config.yaml
num_hidden_layers: 12
hidden_size: 160
num_attention_heads: 5
num_key_value_heads: 1
head_dim: 32
intermediate_size: 640
vocab_size: 867
hidden_act: "tanh_gelu"
norm: "rmsnorm"
norm_place: "pre"
norm_eps: 1e-06
positions: "rope"
rope_theta: 10000.0
rope_fraction: 1.0
qk_norm: true
attn_scale: 0.177
bias: "none"
tie_word_embeddings: false
parallel_block: false
init: "uniform"
init_std_qkv: 0.0317
init_std_o: 0.00648
init_std_up: 0.0317
init_std_down: 0.00324
optimizer: "muon"
learning_rate: 0.013
lr_mult_down: 2.0
beta1: 0.9
lr_head: 0.00801
warmup_steps: 106
schedule: "wsd"
decay_fraction: 0.876
decay_shape: "square"
final_lr_fraction: 0.0
batch_tokens: 16384
max_seq_len: 1024
doc_mask: false
train_tokens: 127500000
max_steps: 7782
dataset: "wikipedia_en"
Each number is 128 + 32 x the weight over its row's rms, rounded and kept within 0 to 255. Layers, rows and columns count from 0. Numbers have three digits each. The size before them is the row's rms in percent of the matrix's.

# layer 3 attention key, 32x160, rms 0.193, rows 0-16, columns 0-159
107:156166151162101138126112152134166115193112120092153100096108070090153159178192201146189138176138084141166107131096152138113125128066152204150131094117106142133159156085133115086109199138135097132091183090169130078065085132144201138115123134096148145111137083165148123157165153144134098124125102090122093106129134062160085080182121082172095154122080176103124149149149125141129136129119124106134162113105177194183152080169105086152124161105175181136117113154119138119107163118086114
097:137128149138141088104122095180195083069151145151144165143118065088123163122119083157091086161102129151085144149120137105180105141122082186166117181127117133088163189118149089162122122131087110140121076097122115073149015050150148089177104168166180112122124175136153134129123107114135152148095095130135102087091105126137075074114110110122139087158124161089144146173115090063164157101131139115129104084053158155110145134095101177144105128107091104153096161082129099101101108136086105
092:108147117113113139126124148154145133206061098120090110166068088135120114117054133142143112157151202151203125189105174106079132143143140147184157152110078124116088138121109140153105136114161144069174129120201096047122082149158146124125055122153166103107071127121128096132115185150126146144119098154148114114097114088130154080132169104092093105098104125146150102165143116076128134130129100115162097093113116152148134128137117069095166138065135071099100151154126168206179135117055149
086:153096085121133106089168152141062114114093110145082150176149170075142148143086128084101152100137155109136108137168097195169119148162112044080177090124170112159100155164084140186139096108176098128140143177152175123065128100133074143124153076133125113122105114093116088106073149106165117110122166043123212115149097148118090134131162154116146132115084152133149139090085123157100064081128113143172156116131159161114118103127133110182071104110163079161114110162155096122104190131097156
105:112118115128171091161131162141127146150127130193096138089149172162100118139076100165134145146128102138162152139142152114173184108134093164073140090122092111052160158097126072131156093134184170086124142159097085126080133143146143134194080193126097160184113160182116098185167114189148115124087158125141152106177131142132145101159110160105166148097134099139142151138186107037176133096188131082158100150128102135114102070099107108112112110064157136106082137129120188170118141126186169
095:160115089143178160163127141124071165078119109158043103186127159129127178198134150114160038155147110071145134109166105087176124178146159106082145088167101113083110079143072140115083176155125113170096167128078105107133155100110181155099073135115133085108119165125147142169135154162145121113133120137081111132148138117125138147052140116142050185139120104133145118104113112116070117078132102136117129186124120161070120183134170103111143163094168141114125054102113140131108145129175126
101:115103156101163105128086111143193101133106099112126162186145138131135131175123135143175101179134103137095161136125130137111117114179162144099163135163161144162151074129097140255072113171117142086157107157171144157086139062158096153145124130084154115145171127113119079123109107126151091150146121080161144140167115158087084113207105051101133156106192092109147121113087075194072171078141118144144132147188108091091168128113161116077139107107124091117090131103164154111107152129145092
095:152148116136096138173181080114042125186147168138135118166076148143133076135088085152101092125127104162146116147062123099104180138134109129184071182101120115095153124120111162144082119147135146161104128144138061134103179149143109032121125133144099123126168107109142076174127085141111150121143180113125136132128137101109096102136078073141169135180083135109172088178161131127201103155126116184158196147143138080103135094149058115099170076125078109111147085114091128120099105153109091
096:082137140127104134073083151165166169170106127084137107140121126162125137108112141133109129102055100080160107094155191121121158128115149126081109117075079079079136087105143123134093129104122164142127131135141169174093076151112080147130118135159082158089165065101154146089136112081119155145101102128113129160163136115142130178143137103173146168131093089152162102185157089109105128120135215122135065159113091136116132151148134041095134130069059137048173101067105140093090112158142194
107:090091151134125123201135142159177157097133097103196133195078165181102101111118155137141142077157144125100110104163115138110173122117154122127092126132152142091175177162105077087186115132180140162094148126147164065062105103100126135140105077145173199140073166130169123119108124144107066133144107179141116118162125078100167180179145102094121176122117145093101136094169120098163156077140157090095123117108142154116096195122090140118141144071121193122072130154099115061159151115104128
135:123094121102127124152079075116098072120099115170097103126131146141164118140148150094110123141094136124114117115076146114119112080187171042137080132166117113107088097126104158104090123099172115127169115110131172255160154100129092131127169064089095167118206135104090093101131115133070148119178164133089194165122160144101084136125149146190100148110166100107153191112154106116089154153144137184114152139122147134126112158104110048132102122173167086153173162156122127159157145125094112
106:135125108207125127114151129139229132132115136078099191105146150159116108141124095095124139169149182118159127133113110160181170145141110124065182143141111157181139117161118160163177153095069109105095125143121155117144101058163199181127062137116156113097096104147169154157080164196159141099158129195150131113086072158136131160126106148134112157130157173117055112075170140123093117109145093144097109100130095082120128124102133147118081138110127149121159104199148094136077085078160116
112:083129095118159157120140053119199117111139121153093097125126121085113084151099074105131100205195117117150092104172116160122131139112133152207156128119098138101140133106121111122086121109057089085093074073149078098178157111182096153129145142115129120154125176169168139082125115128138107143100092138175083106148065076137121132158053126085107126164139106167138092134147137107086148074078140110166111132131125129133110121118092153123063136116049144088117125094121092060155160082127187
090:161122119095165106079123133175133110049118095107101122163104120114108101175103155140147102099145172152097176167116105092102179183112105131123145087109102106165104148164168140139185116211166165142178093138146101096124142040152181173143116111144107078170139166169188144154102151137086139081122156162127169135098137115054157139153123147130154141138069156108121102139083092135160149116127098137093162111138132136198088066149140125086115120141107159170101078111149162073142213123140153
096:143148167084121127114139126159088065131164146194104130134095127055128116169131173163152076094144129155152180123082126106087142124112112125135134168128169167169084094091132127142148072165108160100165174088075186170094123092148099151133117128122111141124115122098133126139096087117095141067110066113106114119142164017119099141128139162092083125118159174166098136154161136129181135098160133151117150186129051123133166055104080150085144112153103115173113113133090199136100129123126196
096:100129116145111147159130116074099128072163117031152168160122129146183170097080165155129182088059125114162113117129141105132205149111105122076096138074131126126147108130137109108141120172165068038118133150126139095126100126147151073176123099080080118114195097142165173177116105115130131162122156151124136102067136154157120190138125061186140107155146083190102163149153128050170107189111128110098141164124101147127111113157143101106143126168107104125120180136134102164113146083120125
101:180154140120124152133110109188126121099093160165092185113097112139141136166092117148156135105153142120145075051055104136143110159073131148133098079121131100195116130043169116098093141087084142075101129088122160178161143151126137157111109132072132158147081121155119137131116099099128104104168105123042088067144144126170154065170158163111134126085152136152147093167163118133147138139096167144137106109168111161093168156096112125113102077184060143125101104185082136074086137186104120